config = dict(
    num_hidden_layers=9,
    hidden_size=192,
    num_attention_heads=3,
    num_key_value_heads=3,
    head_dim=64,
    intermediate_size=768,
    vocab_size=5436,
    hidden_act='tanh_gelu',
    norm='layernorm',
    norm_place='pre',
    norm_eps=1e-06,
    positions='learned',
    qk_norm=False,
    attn_scale=0.125,
    bias='all',
    tie_word_embeddings=True,
    parallel_block=False,
    init='trunc',
    init_std_qkv=0.0324,
    init_std_o=0.0,
    init_std_up=0.0324,
    init_std_down=0.0,
    optimizer='muon_variant',
    learning_rate=0.00363,
    lr_mult_o=4.0,
    beta1=0.95,
    lr_head=0.00639,
    max_grad_norm=0.5,
    warmup_steps=200,
    schedule='wsd',
    decay_fraction=0.665,
    decay_shape='linear',
    final_lr_fraction=0.02,
    batch_tokens=32768,
    max_seq_len=512,
    doc_mask=False,
    train_tokens=188900000,
    max_steps=5765,
    dataset='wikipedia_en',
)
Each number is 128 + 32 x the weight over its row's rms, rounded and kept within 0 to 255. Layers, rows and columns count from 0. Numbers have three digits each. The size before them is the row's rms in percent of the matrix's.

# layer 3 MLP up, 768x192, rms 0.202, rows 551-567, columns 0-191
094:136088166170135134140117124113178133157179158144161124171116182101216123079109196132075166175118142035151108130114086141153137063128041125126077118163129172071142112075116110120134190167136076122054133094109109117157109119130112107146105154152105141115139092100094094122141148115151154154190134145122173040154123145149066132093134153124059142107163139180153141084093108123138184172110118132117176116105094102096103106101188147142092127108126121161161148176137119095096139122104096118161111089153099098110075136135085113140104144201125128099185128146117140110100162143091166118
095:129161050152165102091132161071163182121186155162092101064144132146084098137119110126136059177198103171119131093143114127157155165112145118167145131158199128112144097131075150126108065102107137144101115125151136145120132193084120129091139118076141201137114143137137111162148177136172130089155138142125162128101154084122123133152142151136123130085067110174117173179123172108104155112107113149185104128153112134116121039126101065086139105126158093122155117134134153156176124182172108122142166196078109119106181079144121191139118161122136070123068120097120124063092097083085125087
098:138126131056111201145149088091137123175119139128121169167140126124123124127150073109155104172148135142179127141113158132120099154085095145156175158143129091133127103128092104147169080077107149116180151096125123163114096118120181148136103096100212186170139155174124140126117150136105120136174111125146139134140125174166186141135139157107113145151083037153136097114085122175101063151084071168121079082157165131087178077097132166067132093174111114128127154116138140157089094104088129177120192140099177133138177153091174086099056081124154148117081148119152125094130045110173097145
101:121140141136126211147114149120076154161085111088099076153096081086112167096079181192128156163147122129145109135127173115102128137072064192140097138140140173129100081181099138165126179085119152157144128090118134164132124115157082112186154131102132123151140085125156155116159115157069151138091108117196166086111200171123138086101101125134127130122138099105082141163115090129125120133145091133124109174160110136143172143101121138093090107132107127080140156103162052166188155141176138097180178160118118143088100137133142100104147123150101195096103185166104047101079140164052104094
099:111098106135130153116179130107115082201079155150070166152101155091131116165110085064184102107099134117116177144137156129099139128076172183111152127108144137117123141122128175075153116098157109152120167100127126151091103100142085079139070102126126076116154158174135114130142170172116155149129061049118151094146073096111179132191098118132102129107114113131140102129109138125109078140170158144131185189157097101192167178117082152107173080102113140149163193150146068147109156137115070110112136128110066110138217093118081132121176135144115122123179156131116178092089181103162154147
100:125066053146143160123076108130086068063111120143090135166084170142081121163091135156118100102102119105162148124158062106091097113078128137092188098142154113113180113150120063115167193124106173131163114178084177140172099072092137129041124115127136150157137113137176136127159100133087135136114063089111157129127112129107090146137117179140159111155118219125139144171145121183119100116132142054125166135135131123104140078129180105133087139140126105142156140165101136106093109107115133130107101169169137132123204145139150139115107110074168161103090137160132101145090145189194205107
091:112076126189149146080134132185171112135097163160132129159140131138147147172069110159112110154080147178122151135152153137139118141143136138107100192141123163144095154191116163073101079148175076110135192111171126138136087134136102095080124158081139122065083106089154173108181120111163122134096111143148105181155198159144186025105163113127088149165101166131128166094201156197108147160102116048125111109130138109115079131104078107102069080153152159160122166116111088148121140078094161160140153171136145147099175126133127171141096130105091099161154132128146172089101103114120123098
102:133099149102079099110143131103117106182155125119109146191164180143110119096116052129127109122141168141111167118107167120172107103129112131153107184066133119184117182095111157119115139123137112093119154106114121158096087068173204175077117142095047075078123140118129090173116126178095085112097124148045129135158206134114167102178110118099207139136134164067119107141136076152134084164102157103118066088097127105101132160090137067197130160120153096160161156163169152099136068143168120131112126133201135096145093112164137139158147155128107134126139123150142105092074147118162100110
106:195112088106125134101128173105129138175168169129177125115106107067121137081165127098180104160127080073112005143144133179083142106068153226100102087127107100132142158116106114098128157105128116159061106131123146118095087115141056134149124109122105094151123146107167134141130110150119152131175037101159149133138139098138066086170119128110152173129093151196141115146119143154114127105124144138144075183155132127102136175158181117083059138101123197148114130105130177147107159147111129136153131144123168174152087102094119096092165184181142145110089126121103132083114084133155097163
091:102150134049169047154123086119148086183139151151174112156071107114134122133068146121090142166151184146149141107120174131099078154147172096047122135117137140115111074092131112133105137187121114115104088121109115090161104136153103147105126108151114103179118062133128137128093091212147153122129107128136114122131154123028188133128119097173137115130117135095123094139179108173170149117122133113146175128068124112141097091106160164099104184122106179099107113104144108108161201126119191085169084080120110144140137159136120106150186161160042167125089160143138132077093139091073160145
097:169180136122119076128086131101128105176186164095128085089120162103120065109121195121131157215203115166123126102108125119173177115192119135151181121094082156187151159110091153125128082115110090107078132124074115128159088153168087155089082121116132162133155178114140069147108173121080123061109154136151126141122153136161079135149170075173148130107121118119105100142111129129099112129153100149130158146179156176128162167132133101121129107165118140101148145017121156036119140143137139107158126131147112156131151119168103115168143109085161170134026153122128172136101092133112149155
089:140089184124115140093078000139146111100120108110142138188084148126087147140140159122099122102147152096080160160107158160137161102106164099122123113198057089093102105118138107175125154190158103146106106097183141127147145134044151170198137100143097138137110125138198093129117151143169163145122144112142090134128131118122122086154088100111123141161136097162115141171104155101131149177082162114143094163024157131092119147169199145127134145124114129121135126059120096143070146120146168127200110132083132097166069159115066137113071121110090103114144084108114126162106144139116165147
134:116119082141139134116101121120097084150111150124045133194110130137155075070084135140132068168099123120125113115124122082142145111155100175094121090213129103083159121061116159185142118089085078120128083162141154128150088129137093127082128147126131150174116149162195095071148092133156161072115138128157133190101168127129144148150090121156146150132105163134101156115135137105183129112080082179093114124123131080072100170181165156085121120127129120139154176107136072142133093212116087115153130108124113072139128147157128126106083135089103163075131158178127060101112145207188112183
107:159096071121054095108022120105129146134236154111074143148086139124194160103185141155109111103083159142086153179119121096124105129116142125126173124135151107149104099167142159099066157047126101109142145110171071171093135093168132146181064139090130141147147116131146120148117092120108128151164144079142160141097151107141092099125139159123132185168127092101143101137154088149129108067144155139114174169206135110144083138068126116097143141085132150194131155121155091167113144135158114187164152189159107098122073061115106112105124155147121152135114101144184170145113133102116122121
107:139139113140111193141117067189182147201094189168143156112137123087138083097152083129148142144112103131119108062109171111153143154081117123115109149124132104155159135187079083085085132053161120090080125165121172080131142133137147110114141095141111160141134089092113187130134114137154130113154112113152119099124116143087127076154127144117108103069040120083166141101105124155111089106140206163072152096142108187156143114176118188095128100167112150096112127153148135064106139108196090185132154126169130100134105130157100173198164150084126185110166114131142135133118175162198097125
095:136145076171109122168134121116158164068113130127098063153159133183122141132128076093074129158106130115143169151117133115108100133054135148130148173147155060076123053148125129167124144148160141143124113148108036175144152106115092117181173113118190138132092175130091109153115104151149171144138107119148120194104122108047041099136118099114169084137069161161130087168106076143103121120129178115119124153133140175187167118135197135151080071157105138123077152089133150097143093135096158172141110111125143138157156120182161122157131101132114149173173108132160058101121133114103084067
090:134144146144130118104182156062126076122152122169125096099103140155174135131087132083138147151180164166200133039131153096151104105141121088092182132157134080137128105120105179150153105134143128168105143115133153140113107122150116164092150116126138146108035126121136150111090098138116129102118126102110219149118163149074133137117180110138110121128176059170108175119180022093149148143143122133089167153140123061160041113156168149125142112157151090138128142113104181080130066119134106176137162144175101128165061089141133084130129138074095151051167150127140090115080118144123118122
# layer 3 MLP down (transposed), 768x192, rms 0.205, rows 551-567, columns 0-191
092:151186207172142122128128152122131103085137088149157076097142111074145076143117106132087104105096120074111133103116109146111115138158163142164145133134070149119135145124087083120142173183104157131172104180110127130151096099138064117188127145101104169119110125076075069143199126102147085156111116107100114171137128188105102110160192094112123101147097121145139162089144142066116167155117119118106140067152147160048124129124081146161138074216097112152154101150131149149075142177172133099118107177187159080191124109126103156150124152160128159150190133191101141137129060095134105101
093:095110149034129123133197147177202091137126103169165185067099092133114094150162112113142138131173124104063166123159104090136108105105142148116118095128169118110126089144121157159147144125091111130148131162141155170149084097138162168141163182119089105128086153166138157119132174079111133161123123114077146207149088142133162110102087187113159084149106104117118180116139105137124159079156089109125106079138109138088190130074075111149126062184179130094114181057198080145127135152147157098077119165117145121117131097173110165066083098138112135154128154149115067087159156126120128146
094:074091180089138132109140114151185090124145125194144185087114117179131112145107135126112122165059104145133170119126134081131120189094099127142154094130070138118064145130109137151107113102109127165085131146069124126115229088109151116102051142134165138093127148121153098111089114117103067118111159175164137139175110190148146098149117145097158162149149131129135119129199096054093129174148163083060151152101169160139080074143154126087141111219136181079096084093118087090158121148100098126158164157073153099104085148148142143177121139159111150127142149111144167082159118147109125145
101:140119147146098122157171153134098098136146076123137126136141119124091107110141081140122120135164103129090099088124108137089117100166118180134195109099169095107132128148147155113152072139170097098170154172127097156129124135165102187119171143153124139133132120075104152152090172128098151136115138133073166102112083127122112179119187143129199127084156136089160099093148141143082157127137115121133164180185104153043034106142127118152130120221137108207158072168074148118116118146098149134128084084122146090074057170129109159120094132079123093120178168135172135168197087069108087161
107:134128086130138163062121145117132111072101172164071105159091177051147130107183141127125094118177200124120128136155144155113147106090152166139096130174084143198108105101164108085149151135116132138169143127099099158124073136159114145062123125137089177090168150097189146128071133115120107148062134110128114137129103102116141118138125153163117195045123122113077129080185148120199119146125095112179163160116105118069100202115062158183128076132144167137171118133074092163180141140183084111105087136126131103149166125086128161103172118158134108134077115133174135138149161118086149140
104:117154138135073087130142119144135158124122152123136106145121164116064162162096144121103116122158072138131040072057113123132139166169109086130196149127082205099143140116108133121109106122164102152111092133192123148115128141182099119140210158129092219157063162155137143095112168168128121135085171091177112090158140129127139121179146143120136115074088119152124115132028152118145144192128119166157094111174126164144073093140120141054190091127089144172099147125133158101065164097161117132133150184089093095100089127132148130119117149155135154107126085184077133083129136132138115149
101:192088161175184118120139165099086171108155099080143099113120103152121148140151105190135095127112090132109092162105105169118148145146091136139082056185144077066062075102196149119190088114148109115186167133127130109119138123116103147092055095127102129156110128096158145123111121112140127101203113156133175125155148142132142130158088117126104145141156115116089107203148174075042111143177140132141169095138121110142079119148188113186147098086125141171198110132113131127119107106128116109147131135091154074190123190105122113161122141100129161172076153115110109112145125093223121137
102:090104207191052140114118119135156121155110138119105157147098163070110144155146151168171101119107130116149121128121130122174116138160165134065105161142095126110127140115114165107112072136153156082132142150091180198170150169132126165090070121133099121149139095179148108141128109101145083128137125089136140158100114152152105193128175085109060135185101103174134047131162105114093148126130134146127134075086135115141140119123177076132131162114083116122116181109102110073143093084150119035136204140102087102143160169143128069201164144184133112109137129079171123137068177138075155132
109:180137130124094157140083142114153067132144160114132107128123180195154180128115135147081127168140147090161089136067079118209144122115114074105137174133206145152101148186005132132096056099182095119130134145132173125142078131159130120118134072122139111138180088105085132159157098130182116099126115062089110107097125151080118149074177065122117184123117139160120124104129153145137140149100095141150149136165193121079160108083208125124145120145119105152178105109115135142138137133156146134129176121127180192140125139134102117107111084106106171128085084165106112069122180127131130142
092:106132135147125098151110128099129124102100152160145143178165128126076115188195089132121086139142063133183101115167144103120117110136139151125121098167138105145099113139149128076114106135171159154080110112158121108126091099102141060079108072148151134174168156134121118180153119169125106102121133142141158122153137144156130128171124123114098172093192144059153144124108088134137159114138133166064110109144146143168074127135098141092153135104112136131134083111150142028123080079172144165130152195095121191054148105096184090096137121066126073179109098163150135176180192117117043202
095:135138123123119166161206147128157164140144119115085142105057174183097183129197087112119149069065085154136134105135097120092164108153155113088125157167103120104150081169168115133146112112105145081157097127179126099127114155051157174148176131127148029168159069111110194123105098110137131136136133142141110102135100082147161102044140057128118156107135168133139163107118158184161172098181138096144130111122140120108092155130108123075126090101131179101135093112113141135106043124090132125148152132185136074129121172165115133117151149146163124130206118105102116177197139147122135100
092:136115134094118112166123105140086121137235143128053149120094201145127092119087109106159152146187192108159157104138086201100172068094140182110097144112121126190147166125091174117145111122162130173089104135095109152179073095144103055105111128135193148090153148118103128149105085111111076126116095126119129112100140123176176105137107099166087119094105113128138130089115134106185103175078110164122121071116126148127168114107150107108138180144137080116100143144143142083148103123035117121143195091110113138138189171124118109110206096126080153144142156154171137176166099140136148135
133:188144171156152126130117100151131141114095126128082076128191127158099144127134162191119161105202111097143155152128145127108097110127175071129148097080042109088165121138111176128114157124158120153127088080108170083105118153122134127083113120154102157145116179129166164111057134101161117103148087172088084115130126187163195153162066191167132107125116155157131130136102181135116173153211104153140125097162119120051154108051126086130132143099160172134110086111114119121128136187119158142183075127155136109103133093105145099155109122128084136117058102048171126098116074152111111128
103:125122115132089147094112091159107132099131095089142146102093081169180157116055154159137068100137158128185128097122175168183069142084081157133127094119179115157083084179091109130139203071161114153138101141118137104165071083093129140109086159167097124201107128163125070128116105119156125144066082141147188169176108149131104158136111159148101111199147079060128108095166168151038116131126102133153135122134161127199127125104113116118172099151127096155105146119145124141105101166092082063147182115154109149161119164173135189166143133133086144119111149142120085141136154104131164131
099:072127143127159216096156089147099173176131175104145088120114108110172067073147130104127116085204134139081152127183124154091081066108148115104141117122154069174118146085099043162130182120147130154147114169109148125093103093150151132086160125160129125103135159111126132141146120129101126196154132158136088168146109092094109150100127168094184160167178121079101120148100137119137178209123162168094115138099093130133168123126151099105129155137137121146174118112106110154132157104107093091169072105147084099112093129147150194206097089051133137169084137117122157071132115088121141182
092:111100119137169144148118165142035106130174106082068125058088169131153088117110149091107137133119165113114088167156176154107140109127096119171129097156145156127107210135087098149114102129131197160102117181141164126116127078096127135039123105158152157142194094109126111135113158107112119080101144140209179120132100106165221110095048093148119144161214097114127100184113135157157168139133100146151105085121085110130124082139158188134147129105124091155133177134151090123137154107128143165095115134134132138082093126122078138134158128140131113051125153092087195118132148137179147119
094:119052130137134112162117141151066100144146095118097130119157151143136098184123129151112098111109108084122111100129192141111132173126173114131146060151157065109106094076124155083093163159150133175131123140141138074107153100145182060116099123113120117114183134153172161099112075147153141078095130108160095105097157063129156103062155139055132122133104191053110083146160153171153136200141081101163110128144135134158140139114127126112131174057133133120104117085125082132204102154136156162206113142103116098132137118162149112127157107177106133133114177145193133126197206134086144159